Part of a small language model's weights.
Training: a variant of Muon for these matrices, 412M tokens, 12574 steps.
Each number is 500 + 50 x the weight over the matrix's rms, rounded and kept within 0 to 999. Layers, rows and columns count from 0. Numbers have three digits each.

# gate: layer 6 MLP gate, 1024x256, rms 0.132, rows 871-990, columns 0-31
# up: layer 6 MLP up, 1024x256, rms 0.127, rows 871-990, columns 0-31
# down: layer 6 MLP down (transposed), 1024x256, rms 0.031, rows 871-990, columns 0-31
gate871:456472529444427450503500470513500435471494407444551520448513517561547516532551545479418510567524
up871:489519561515533471558543597487474495558414450564525485507440508539476554508526519521483465540567
down871:512512487478564399434466519517515509463458469392499492512555516500533546531446510528487461356521
gate872:561602327507407505425514543611473465576478548428489549542515556469591500469461476465503450404510
up872:520522490526487419516454452472456568413438491489430543544589496552494575543498601513504540478452
down872:476457517567554439511491489464575422500648487607566398417442514493485459374557471539501474487464
gate873:490437505552572489472477475516461474525469507488422509505515411510530452496571581409546421563607
up873:490433501447480515555506445442473481538409547509533531459519474555452615530451545434481483570491
down873:514530537400562449542390518515488490496524443500503482465544460462578464484555531551566538392509
gate874:533500494410485558475556457532488444553477542592438458533549446565538391493449436445509434490507
up874:511511557427471547513521561494489557537516515538499477568551490593554429457503464444520508498466
down874:535516520506480581519488496472460555479487515548609520470464487614455517449528433543515432509482
gate875:520515531486532474405408542491515539478491498623529533488458465463414509535499514456456328618519
up875:549509604487463536498547477638451362474525638403565580463508467522515484562485501518519536457493
down875:540457558515506536556516513425456483435557408451513506455496494554481393562477505486463440532479
gate876:468503448599600471510414553510574481515431453562417552503431465618483431557510566493505466507488
up876:464464585533530533586557511565557513483560482543500490458508459471511492439533504482479524509397
down876:551459525524525527516531471407530485521461516435459448476459570474542543578523529470544478527558
gate877:454408547490427450590525451541422514498426500532618539471538510456490480538478578527602613500553
up877:509543445496438503562499531436536509497436378540509512427512444501534502485412472520451621461446
down877:517527517546573528512498510576414614511499533456472461501405468527401441528569509578463422506504
gate878:474520500516508526473562440559425412444531469459496617544536388573315375511434512369489459432594
up878:464433546586380477506493547520331583381605504588541483522395517475521430497505435489590442451465
down878:585569497478572562427412570469497380483511437463558495556508469457444421521544491401558497500545
gate879:479424587465514547470467447575538542579474537502542515444500455496452445423528452508504490449460
up879:482550493473450422612460524503465520456523502535500456456504489531457522523448461520560481550510
down879:508574421503498553488530473513515437525550475524500472486477556482621473526504465484476515506462
gate880:459504547495476536471492478496507407467469425568527476475594557649517467486536527502511554554464
up880:460532553479472510457457511531508459511476466495505463433535479567506473488497473553441480465455
down880:528529480544494493462423563560525492542401544475527569517511482486488505483490543469476463495542
gate881:499504502479596555549492431560527539457499457459494519334562496548565459509498515523474429456527
up881:466491538492559451531576532517524536474554482407435428577483508495550441460433523521439531533429
down881:566499566398458456501474462403462474395423426523518427616425574425459534472518455502593552425576
gate882:528553550510550506395481533470459542453476492417595543429527565521468537557451540468547473419515
up882:543585536445451576530354581464427492584586455563536433501502553570431550524454446460465499437604
down882:366474536512519600534490522552501536535405484567497548472566425461502474503449412493577417466529
gate883:649467509520550511587457596508400437428579507469461495505501556465466517487464524486492504441539
up883:498449437511499567435371491511533588515608589502503628512459534444513519547564458566422553443462
down883:506395564496418492403605423466478452422461472433461423503525457469486575491532472566636550588526
gate884:499425451461438488561554495514531488457511453482524465533531552572536493487468505449541509548593
up884:534430501495485459438504522528476517605475535533488474470456499465525514471503491381472467512490
down884:486498398464566426486477507514458510536442569454500516427558496544502527521538486501513535486616
gate885:578573464442526426510511464477540501491586473501435562541411540457473421522517461484504461510451
up885:547500525518483396496556423522392537529504496507448500458534463490524471521547449547433471536479
down885:591532528352475465498521507533485480509465430529620419481521495518518505582525533472499483461527
gate886:488482451475463476544488503523454520491499552508572470578436532480575486518556497567430635492586
up886:507440668511496500524434410526430517564486442559503477429575469559482466455549439482506434534581
down886:530576468497476451515540520457454462563427520438442513489441457516570396473529514505565547550403
gate887:572568517495518481499471415534456464514448479404568500577435529579456611531475516535516508490538
up887:510461527435491472560478530366477506676549552474506515493539461470528481503518489474551458513487
down887:463550501502474478485494438515546488474508494446578524519454474494492499462564424485451511432444
gate888:382403434415582469491406525547472505465590500528490525569508462581489425465491525426498469557629
up888:513499536420502530490486561506539485485496529492399496520469448435561538456488553417407464520428
down888:488468449442459520530548535475496507532537599489544505477529457573486457517502469449499601579510
gate889:564463455514512515506549477494452591408554444470544510450489446492464448383567511477511538505515
up889:547477538537561504506578501426556510482510456497572443605558572399523364421504388580498503503478
down889:462534447521537519518508565574460501513409517553492517443538561463501635425489532461504461483477
gate890:506487530440416509580487548526471531442428543560483400412505585487419467520558498516560445519568
up890:488498496500508557512441546428390604410486571487562443489453529590482496515431479513525497506510
down890:438555468473543508536521517356548572482590467579478506480457473420372519543492478545432493446555
gate891:529429500557446467559480500606512431406515627373469532416502564430495463532510535394531512524577
up891:556556452392564510457507489459495586590529523504390575536512531514534513457532510562529658462576
down891:500481499490589424546417537454461541513430484448498574543423481469565531521459431496481514455516
gate892:517433414512450435373556566445572536445515443419456444518462502523560441509425424522519533562551
up892:535522486399537538582495490491470569605495526525496566551492506539489493600548435507476441483580
down892:516493563512520529447533535554508446498514518556466451553544543420370440515522418445410499519462
gate893:597579557514459447514431440527491431464533529458458522460566508464460464470497477560507413536465
up893:536417554516509478468490480561470419492507537563577452556515478458472463476549525404510452414520
down893:452411529526549541561468602458483529607573351563474508502481557531383430487490445542512555484567
gate894:546462577457463497496479524552457537454596532457481492415549424425636483400566463416524389477574
up894:574436429571430588568467425559591539463495380525506524530604511561454554605481587513553496488440
down894:444458443524458533524549455530508540523470469482347547547452440485551472495547498536422570444483
gate895:482455568547497508467487448444442456514452503467446539457460467491502502549471498452523514480584
up895:378430440531474558362527493429513418565476545410483537495481481506464540339499465546516526593611
down895:574470555469439387534507474530472516384478420587593524549550497474476464482540528454536559512544
gate896:467436505574521527515528535568443510512431517460423494484485453505403420585567484481512511496543
up896:574516498482502487498457540528522526404494497490595498529394509439423543555462487455520525501447
down896:421477475494566496486523464448558530461487446478435519402437507508586478427578463565491537523506
gate897:560423577506530385446531385500463571583443444446508462564570535535357468528492547514477502599452
up897:490520629450392438485569486532484400490553473443498482528443533515560493470598457455463483514559
down897:434517476557435454427468376578511528509485532508544440500446499467494545501482485445421401443496
gate898:431492562570479512527511557537448511482542495580500458333496640427567502422533493425482549531389
up898:546525521574450386537542530568518539604498459579435481505530507490500523535434521473580473544498
down898:518547545513494460523535428520594583524397472496537492532506469515521522520493569457579396466394
gate899:526567471492628463462547516515495629518496484531502575500507501411449518538472528448540496520406
up899:479486565515409474510520484581517400566462577511437412527557469499550514574460505532561484488458
down899:550524501488484458457578515483432524508579469504512501422497551475472589483562506528505502478446
gate900:472516503478482520462476474518517528533541467478440485630493550450524468504470479553501509514533
up900:510476510515544526551490554439449492528464442516452482395406430559452529455491447481426429636485
down900:464519413422447513560499470513540500589493516548596508453531494492370483607509466500470463507500
gate901:497614473536541541450520596547495394570534423518536487482439423524463487458481543343575513427414
up901:461482467507482483417486633475460417481494417457506478384458448526543516523508514451558524452446
down901:445522546536564544477475408452502519487397518547398484524429461595450515590445520581521580456538
gate902:431507447524434478589452547561486559508511418541489406543502547544535505498457470533519552515533
up902:482491536522471552620466566473519450520537517532636355491450460513510473480562533563504506447517
down902:503515531424502568463549447562503509532482514566443480467472469584507585476601482567487467466491
gate903:496518490449480561511494549526535455419419596508440546456538518501526460516496452442447535423416
up903:442518588432535553462462433514653447464550517468531493528496454485500408512491456491546470474449
down903:479688495450482463562440516514515535485511591560474492526502534503539507602498508529474485559569
gate904:515427489512461506552489532422449539405494496493503514420505539556515595511477520530506448538470
up904:505530537517567445596594551561445458466531538582535513433587571462448608441429570418462581458494
down904:441443479491467476533539485500435505515592562518475532422462489471624513596478431591442455426494
gate905:496514484426598523425463532510471482498495503456391506469636447398497453529535558420520464465492
up905:504461499594500475528536485529485494564509411578559504452475479519444571523519476540525478447504
down905:474477432506494547553510404534528431616512449483559378480459498484556502457482567435509511564472
gate906:497488517487596523489437523511484465572538556497454512443479457468490512495611499535487529518544
up906:572515487498505548491504483475501526558559528487549504466502587515456487518520513541499448446445
down906:439513513513509575473459528483490523509506480506531517512496496513477527493492522474547448540575
gate907:489505563495517547522408438535490501493467589579565496505486495573485492543577541479556523529497
up907:532501485464502512546516478506510530462516620467448488480536449416562604589479498518508477564527
down907:554416527515560503503546588460495528516428437489445477457525478458585499474528479565529512520494
gate908:394485556515488465505518537501489524593551491528442480522454476507552511502447540506497512529515
up908:540530535448482470566526461597527465505622463484557457492491547576496485449590469474506536504459
down908:485525504501439471493588490446538524511491537493546465462513473526434440593550503455496537496478
gate909:414363535512421535587563467543518467480483537513518489473487466449494523500441527569547488574574
up909:424550505481474455484426412536585557492438470485504544491509534574530554433551592525502488397448
down909:583481469462512580534444529535455526420451483506532463504472479558556463567600465460467541435624
gate910:500468474507592534476449410436451450418414485487523562492421541422561601503431484506503512447446
up910:500590511470485500457478461488444620519508472427472408481488463506453549462384437518473487506507
down910:499421476475475510553544420493570577455484511471527456570437515484513498546486433509614473494558
gate911:483444554524538504418496495468436443611509438560380535473456571419434455463618560516542526543594
up911:436534491537538512437479509425575515437445596458524452562403387460447502593556487478493469392448
down911:582571481446489455490458508420473468524478508554420457510581592447525496451492539584490534522459
gate912:513491531477507526538448462519434520549555518539502488539517540511443490585513529532491516465552
up912:495448568478499590510557498553452583575531447491551383538511475519553591536503501492468587483522
down912:499553377479485527476469467464522454419569436459498510536562510469482483517559443533516407524534
gate913:419493424495523489417514467436499416497470561531508524462422502514507553561468423450518480432496
up913:536441524506472482572500489457454517529614508469466608461519580491518487506471504477504476587517
down913:496501501519508540442492485540562419425611482475520472586521431553515444468488520461503524392477
gate914:517524502463475502469559523542601505548506562484496507515496535542568482590535510538497517503446
up914:575437541513479513514486500525519537465550482526503471537486565495495481486422503455490528502495
down914:527507431509451492465398503451570522440528472462474528611533510475467502528553551504451545525436
gate915:499469535426429516438484555479527522492508588484471470453443495376480515471542536519499466564576
up915:541499545509506481514435458532600483550561476436411488589477483431565502474547514432498488478501
down915:471448387487443520478399517471464528517472624450484506559478503498519456468574523398449469465487
gate916:528480484510467503462574507437501465482511520469520490519540456509462494457541528406543403494407
up916:525455497478419500504551448502514482486520560552516477476493540481430501510418435516542472470546
down916:418534501480577554497483484478498556516448470485568478483567488551477506457533481531476534449485
gate917:459525575452563592574537453503474509485578437546527447559569488476498459420432490504503493571517
up917:417550431536535500519640475406570547456428575538556536532558445544550546499630429560555484408547
down917:410440531502488519531587518603523494528544524428538473548474466554430478459497392526536522579609
gate918:515468512521574409499469427463505488588529565514549416577418464478548559538459557539475573559447
up918:525492441542523534406454515504459521556488485581481549441512488488464483464540466476516487559465
down918:435545517519484604529473534427453499514526507478425501476584464514462483609576599545465425486529
gate919:534518560533407464437548531443525580468539572511545521482591414458492499505517632606515504500512
up919:476354557482521474514429441579502472586460504390457441565472565482507529511501499515480524546496
down919:608447482478460553492539470430524452456486508454437563421541456476541447564475515468473493495523
gate920:581543567534516453567512545541541486498402505531443548519478446461448452480398546517503509460537
up920:536550555505465506632491547466471524546396511517482505542504526551443414554436550514471491479546
down920:462529385534485467504516584536506468419476489505418475466530384583537557489462588539471561519395
gate921:474411445479530487516522444504507459478518532531563458438501433528442416429453487615465570560505
up921:656432540535438550455416515449457512490409468503479546503542430478474495423503388448448466390463
down921:488441502506482427524445492498507518449475510467513452399429542467467631503573505488468493506481
gate922:508588495556494476519527443475562630453518516490513569497491499519557518446417450493491504428528
up922:493509448390474570420461518562475426567471484507605605458581509539497484520543631473508456487452
down922:540599528497589541452573455542555522530574539460536410465475511451491541541498504526496387563491
gate923:461582575505511483518557548551512593499490494527482394455539572528466478553505515463519559588538
up923:498497518553525528447512547516451571482536566443512458455375472487490490456527534553456508467527
down923:540507468539517511496446560492523507489514477485391548467500430460469490515514561474474416432454
gate924:447564511549485488497481481432514564458517481569572607474528498523479375530561517513583427485457
up924:585564523541492526537490441497562523512468592536459495450541518558548507505530499505479500483488
down924:413480500524513480495401541529564518485555507564497442463562454478457544495487585515542489419551
gate925:436499478491488450499453487418543508516570420533501531466524390438402508477383498497447514487473
up925:445527513507373460479534539482560459502443539629505578613507496522461466535412514488437465497503
down925:515463501446484532475404497451468547456458504551486504433483516455418548458496441477486523466480
gate926:575569398532553499482555612506517516516575465526483437485467614507468493435521594457475544493481
up926:497470615506545522533503416504593512431514556518466555474406529586475486487446432459508503534441
down926:450517518456564574478501459564454479463596416444508437511424496499545434516417498541489487495439
gate927:498486580485542387477513502402441566472502420371450561501487368558528449550498594488499484543419
up927:510534573539550444611446569469482534525490473586536460519507514568507557454481472567469501533499
down927:490531418499447488522488569569495547529596451636412483490569393558461462499513426584576435513513
gate928:586490495501514546526457389610509548529470458488425505483446525502591476472521544510519484548502
up928:443435492441485521563444519458538491522490397470505512567572461509365432490503489523507494495426
down928:598523535485517451482528552403488505516568449498502550492553437567437413475445494541511470553555
gate929:541530534517522485433524481501546436484569460476489466424533427458504491565485465486442561466450
up929:444606540566508507422514507528531340596537569556472502510472470389453489512528490557472530609539
down929:487546504486380489517524480520559472445458491450488478451414554471429444492502533481491488428473
gate930:504537555579465548457536519385514453458386567497537492474506486539466412537499548519526553388487
up930:509514538448544466510437524526524471558400484481447479416516476470541521473442595616514490510535
down930:482497477506441490597502528469546421498404514442522524477587465518499520554464488537549553499447
gate931:589462446500522471565511444444538584479486520527460504471481500515565471525561516425542496481457
up931:502483492506548503509409531504591523552490410530544479509484570514428477475504439489490498508406
down931:605396473553559431515502560559507456517498433461468510569410513460498560453594521540534504459505
gate932:568628525469596519539529455559512561476515426620443560446433416619494460576497537444504408430532
up932:553502452532494529650493516458506409494533474503558509481496455447463428523502399432541634476460
down932:469501526464457431508466345511463404506616470559578499497516531433547498582437462519451568449443
gate933:432459564505558516514424447467605504498489494436513446505471559475455481541466469524440456442508
up933:506473556476387456533571415493502541464453518480445463546491407522499454572568543588431565530498
down933:444513476512512519583483527519519585524420385531499499514544597436457452455519564554436412435433
gate934:546544533481501496462470566487502542457480485532457509453495424520467518466528495446497533556507
up934:505538565473422558526525508463505647505521493511600444547528489432493535467427440482468511473435
down934:538492465551537482588498418515560386493439507436467502449518450515473562468583548565517460536565
gate935:502496547542456487517519572460484515541431554457541454530500470450467463467473524556503542540561
up935:474520449485475510481496513517517515492468444553438535494499471562577498507537500458549472541501
down935:525500484574517508542495505418487504524450567544565513428494460525551476509412369561501479478526
gate936:473489519447460507528521422513505512452559388523514447489481534474438492598443482573502510512466
up936:503494482542456476428472433452569451496453524525505493515501522534527469540438512601543541494452
down936:539500512501537518499468565588492402522454484578540493518495468453580470493444557469476407523518
gate937:506489537499541588429543494504410478506396533494598466506484531490533546531481431518393512465530
up937:447390601461459487419486491462430456437553485504455522524407544497460631566590527465612521473484
down937:458516505437601525525560507523479489545548477556414580508522351519572420419474522623441448475526
gate938:573503533521480465499503458492492445499500489655559486576461551557594490556457493409553487479499
up938:489564514514509475439486508446366595514557386461587435583526521431621529526524530503571579563424
down938:536548571530535499447540585635562426462555417517504452520627414495389540562423501463549406487484
gate939:510520499427468464450465520559438426509531405535505505509473494598466536475465477508543538491544
up939:463523497555524596539590522485555430507474626431511480495483475509561582470470538454409581590573
down939:509476487534503394576558571436530555549534514515493547452571523509469454590461580511453465455503
gate940:506487476570508442455476501514445528469467516502475501550456447506551527466427549506502482558551
up940:512496404458519547531394417528451479538486529555496470514510500437562540435495475458584552532513
down940:453469551533567541512470565492399504494498455451520546506499566541410524523563554530465496451468
gate941:447560472508417511476523487517492566458479620539530461449496511433595512462492518588464485422403
up941:508571566513581496498436519463585458545546400527492511429466516563550505490501427518556523478543
down941:514424536509522496566515538488515516474603448566494505507468593534528491577578487525498486524606
gate942:539407525486436493463499450410482471491517546447524544521461550581555543520439494468608476446576
up942:450479550539451468452376571526488574473555514551490603445482644454505437420473513454495522472426
down942:464473585377521458505468505464422513529680534549537619437385523513524454444373569532610472478563
gate943:516466533459503554460612500399415470420457450440507510587561505456561517469562633528527593430546
up943:468516571525484425505560455578489527537589542491440478473464525600440481500470465509556606468483
down943:582525499426468445474484536608421460448526465488496540516560500502532569453493582444498536546440
gate944:557505488470512476490485505526530448583484482516527522454476527520498496496447538488457578492469
up944:439474518538532524512497476527496533415499484441480489532532504482499495520500539526523451491519
down944:490480487486526520522519451450507470480486494504495489497502560540483565502562483477525496563482
gate945:537520465447478531535510443529565506509593457541547507461538523501547552455485522627570529503540
up945:452476477460462461510502558455506508492510537532613453499490495538496404410502516440539420535463
down945:486399445541477508538486426479482506482546516538584505520460458576438517481477493389458442480604
gate946:476481395493475524553442551445460524439483530524476458458529424512492476620447506427607470466501
up946:689507534507537490527561489479513495453500492383367509453500553535529491429513426434496468517585
down946:523601587458483453535480427442492420509593523527497438554577520478415405424576494554455504567524
gate947:439441540553394458566459554434526528534558518539477381434522576460513512440475454444550503499467
up947:554521446489395480502437422549465484468493553516468382430441450439532618516429509460488438460498
down947:405494502521387508547512524470463481426447542456504643537503545529454544427564514471525499466482
gate948:449377535509512591455458516415584472499525444634542483536603473443492391511523526505514487455516
up948:472503542571563427453462578515545449573503445456437473549593518528610521477460424497566522505538
down948:536508510504470565562582557458500560464401429402547582554483445552451456562499469521448443578480
gate949:584490470507533533457489475365434514593491501620549556528415561516463499502524493519602569568503
up949:474494516477492406529447460511479414437498418450466643516538539505455606542522459486560528497553
down949:566522544499592367468459556554476528510430463556489480421511481487426443529553541382490427526442
gate950:458557508493489549446525486451517515560524487445477400501530480493481473486503517401543477450513
up950:444517468524495476460523495525501454479510487518536455502542488581535512544531490474459519500555
down950:476465489454482463440555515461505499469492471444515469467450473583548395481537519537503543482425
gate951:489515511415508502545566572493571443512486473400424501475523477498507489485456481494419510537498
up951:473523525538480442522527466502564524529484464487543538488473492472511517523460426553441532403495
down951:551483530486438485489389477506474497480531502556515493397536597522469495429570427528472455486508
gate952:535497516446514535440524532527510518549476461552454485547544533484477436536419579404555467465497
up952:467530548457511518517514497455489491518430456488404512522444562521509487491449477390520565535502
down952:465481470488490531518496524576499589430481489552486518493495540417537523515536524557519561521553
gate953:512462500497510509453465512523541428486491596512467451433487490524547528541442493469495488499502
up953:499408434520407531549530531534578541613422562433495508447519417514502464453550462425488514518437
down953:490469526537455487431454467556480436466491447497405548512551512431500476524557491459527523498450
gate954:468482488506532528442522431416501499541566407533494422496473463464582526501451458489476481519505
up954:499482511483451525513538511518519574414462467500537476587504420539494527504598483474439529518500
down954:508507428615510492498603557487500573617463546568472548431460597529491556474443413549392413485433
gate955:502536525544514423499582579595410422552559504590667569620535571505426429516459537501535496435466
up955:499531405563532490409417490469463496640460595473459591484550397426522455517496547499529477565414
down955:420509484420521428529422490453560506457546508444519518525429484542558490534438522498502556382549
gate956:543464497543540513456509417528621447551458466499525425603452454481498423539450449467515581486472
up956:507513434571498537558489547544501462502383425528497470565498471476446476549431538535471435556509
down956:525432512544511511495471521490545531588453561452520562551499525510538484414578461538576522505510
gate957:345389460501458409456625492509437500480593398545536476554526512530378577454471476442515570513556
up957:480531516517405454418540506532457523543455413531486564499481520482355495455539517413388587556516
down957:420399476484458483433452447533527587529538595496457509529537612540461564466484479490452551429658
gate958:564465504454487435437401439562499535528501528516490385430480522530428537536578513571465556517558
up958:603530522406566537458454511494469573392485472535490586427517459652557592576434537516388500624437
down958:422364527532537515526471510420593481445434530443512501608515551506539458529445489491507489386534
gate959:441525452511532588548528488588448514479454467530549415450521485491524530562523465481484490597438
up959:575473502572529501475495545516458335477517540455441547485460509558376504510498569498537449506516
down959:520510500515431519483560500381498514515554482567520465500448525524452462496508434542576542462527
gate960:503360464537557545488514531399530373527487552501541498433475608503521586503567516480521466476440
up960:515545479630497480475514490442461531497462496498518472574413612567449563554501509466454516554504
down960:467518515568500553519574375464627510505549446446552476507427529561493554441550431553476483541518
gate961:450516474549509427460465437511563506528516495494489473576504437526444513516462460504541533515505
up961:529551549418460490523452532512494503484525477531541437467532550466480485508543523501479440532526
down961:474458472479434557509468544507542570491440525502462537371417467530462473489487496488583494516559
gate962:565472476464553506467478423592523422407606408583356447466535549518431399463529461514502510424475
up962:543586480411476541511508569508551570507534521391465584487571452571596536496582540517484579540556
down962:584456401551646450475535490515437551553478421540480539418491553453590507518483451556498448462623
gate963:534445441438501496493450448424451569464507525504514551467598503480422473498522596469492435526518
up963:458430487562541491551519470518512586436435414538561503558440587504499503477617394510501547489437
down963:453489527508400488516439558525543457493458512446432526541564470542435558498402434618537546442481
gate964:515491417412535470454525550533564512554523555581509512552477511428464483607492507563464561471463
up964:488499513426474474519634470512544498471429509486532438545593543485484503395576551518503568505465
down964:530490455388571428534554517501567318492473514469471501472479491505462538515412574628487490473485
gate965:462520496483451462470493504480532465483569622344518488612577536463505469528518503520519486502541
up965:508478440524466440574483540636385607480601442463407377468517437613447410402469555436582516500515
down965:412583431485487515448598570474496449550559594485499462511500528398513432549398540682566537446430
gate966:532438527557549453508470477467508527455532544460513469417474553483415500553459465595529483571508
up966:500505479400534441436518462494493497506535449548434497455565544415464503450513544508490491483576
down966:485535477522459480540466534515441552500478469531441342536549517456492522603517476504437385507488
gate967:478478492448557550508479545512477381562490408524488478523483501539371438507450551553508502524484
up967:472535518479439603448488534420486426524493518506543482461552580465426433464518487495503545473524
down967:581499496515510572569490472536477518464516507456486454575513525526470515523471492452525558465529
gate968:523486488539477537476603588488491441452511526546462437510570476487569496465463570534636541563571
up968:527548527552413520502541558486436532451445497524501469545514452538527522492481470470615543596509
down968:488591461454460550447438503462494529511464510554465525476672514533593470470473550412482516571467
gate969:487475566446400544463544486486526578458513428563495424552520523528429476570511509470521552526511
up969:451464438468488395459537471545496457501562476496502508516521502507437576462514502358571480498620
down969:542555493561457513415503430448471500564587446517467524508448501481505521526518588563475507390475
gate970:557479559488493496594539444498659511497520451429539512481518413446515555484488592572502412489574
up970:452519473491488485427423548479516532497486459546526464548538556561535529414509423329540483551543
down970:469566467484520547502504507546483543503533533473472494549368545573520515500534467435502621497549
gate971:465446539426571477511530466538616466435545439504505538533582400533569411514491531607463535521508
up971:556391368439477516412595412503479387478426463543527509459499457538409434436552555520353446474518
down971:416528495468578475596480474462649470530485499486399468408625461660373538485596450438493399513556
gate972:485512393598524537494430505477498523473445459499455535498488535490467469470501498455495515522464
up972:513541518519524483568543435455491457579529487582472529415524470519536596455500579517429444470601
down972:506483578578447575490487562458571587496477456521447648507488512497421524507508501569528427543474
gate973:499531538484489451497397487562499507549481558463506559533412501495508572521536422480487528562594
up973:450488572545545460432484502420500626433543439540456525546549478445541481471538476523492490438427
down973:496473513472566527507519535499422455377465528513434454522503491472562582501470502598495489461512
gate974:468475464509577452485475490515463506596569547458547517440465571544501496470434494543522468504497
up974:477525560503507549477512496498484507429528491519533473606479560385485543519478528531493490542529
down974:490460490515485517423415452523444558592582584457520466451464575420523534529455436487537474548508
gate975:509503485399576500497541516462555476544444525538507449524504448500455541557520508525444607415407
up975:547515448409427506528592500616570510496447444518477517556574524453473561502579511445467552502525
down975:466485564561497509544498495536465469450445606421452489441497559515529538473445503511541483451475
gate976:526465500462482413510556549558495505557528507523498386607521491575508415546546535527468468607539
up976:469508536473531564413470553497389528451539498571469479560412490411517536485507546477524606502522
down976:619441643508573663457423464497533504376505505481466475443444550536439558546428510447503500480522
gate977:485470504506474451551537457455509483569497402478435546446512495468554431569496497536429379512535
up977:482455476497463549601521471525438508530425381473488543424481457573569515501516491528488451483507
down977:521550463526453569449578562541498548442522560507473471543558477562502612483453430457432582501562
gate978:568455557514487555562475507529618505508554430386544524494526436551604473438415513566589498508504
up978:499506559553495554492531428557485466467551374409544580489532530461565454463533481444567485449581
down978:569432476478548557536547456461554507468504547380473544495511589566583412571488426473491528488563
gate979:474453526527429521491531430615441448423523490452476553527447468472567336471458557452457551502489
up979:520527476516399457430442552454554455477507540418517496527408567445574456504466480573472517570446
down979:366567591515469523404541427563550437493473442591459559549527433529436504440505390466456500479536
gate980:612434584516490536536577552564514491565440551433546589525592473594616564533459453472464558475584
up980:553566501484442547502462564454455475472516517465491594577463495544486490463579529491581570526432
down980:424526533522481486474448495449539543551540506498454526590437464449485541495505493518529511482514
gate981:449476574525562579613531487459524493566580498500496492454430509612466447428531546510436493515499
up981:506518516475549458466563482579392489487465437472555486470468575536507556510455461493472476533547
down981:464431477499479473443536480491521534476381489493464439570485451510500548559498449441490372381427
gate982:550506455560520524536565384450539539506513443470601508470531508428482488527536435521573479562611
up982:499534498519466499583520417520520502533464596579516548520510469431463559516622518586442463559578
down982:512573469515460497526575412552545499494553496579499607417425467512672619514414458487490461546435
gate983:473574452482541491505529516449505460533544463518527518478468489408478560574490392455590508469486
up983:511567535500487442475502488508535491516478452516484508484469487396547497501502506517523567407539
down983:499526457542542502548471551502462500441518509456447514530528534547456469450421538471469443518566
gate984:522549482552500394490538525406574462563554513502579454461596442530528566504527495522461468524451
up984:478515502460495470498498387505496527514593469527489482550472531507524453409420543542523451516517
down984:542458491548484577483418533466484494442517481571516591525558399544590499549405545551475528415511
gate985:496499544492488530543418599424478499487472418539535398521594483495459554484478488549424470482407
up985:519524581551458593501474501475552541432511462527453508525494503556462524567519457513557508538400
down985:520596467468479476460488500491518516448507533511576481522514476534599521473508507519448505528571
gate986:531525452534504451457653343516499419460539443524522521573506606580457387509420493474540516512565
up986:446570417613461468398472510522546473603391418495474520504562465490547468465500491577595443554497
down986:504534443614466473397403417472469442473655551587523448475589620552525566428491486494494435507471
gate987:514532478568480491498475467534468458403404526478541538557496463543442575476456508495568496531481
up987:511480467463454356540455519495539515551499546455558449518535529500445516547460630464507537466509
down987:474510520520564608526535465510459470401478462422523453577394461541493520442506430473576575548485
gate988:465457457512575483434415513489446546525504413422555473453422492456593451574593426539555512476527
up988:467508516639559454278495558391555594521392409410518546489496435432465642559506394581462549490567
down988:471547450447576519483481372474491475453544423581543512473579490491513481542593503536413515488522
gate989:592544396522485612492495505424389539476518408436515445497567547499504451568536473446433479514506
up989:451482411562454438479447527528442456494526563538470466544474492566531509461514496588538498516482
down989:519526506533552484491505512467508489506463476457460402587407498597531537420475578579448416514460
gate990:495522531430489461441557542485496529463413535512404456445487551458504560535459479430459437504499
up990:543507491444513527524503511429574546488460537532515558458614522514566502417511454481455446496532
down990:570580522540493439505540521511509496445530447557439606524558592428481541526559435449413449494459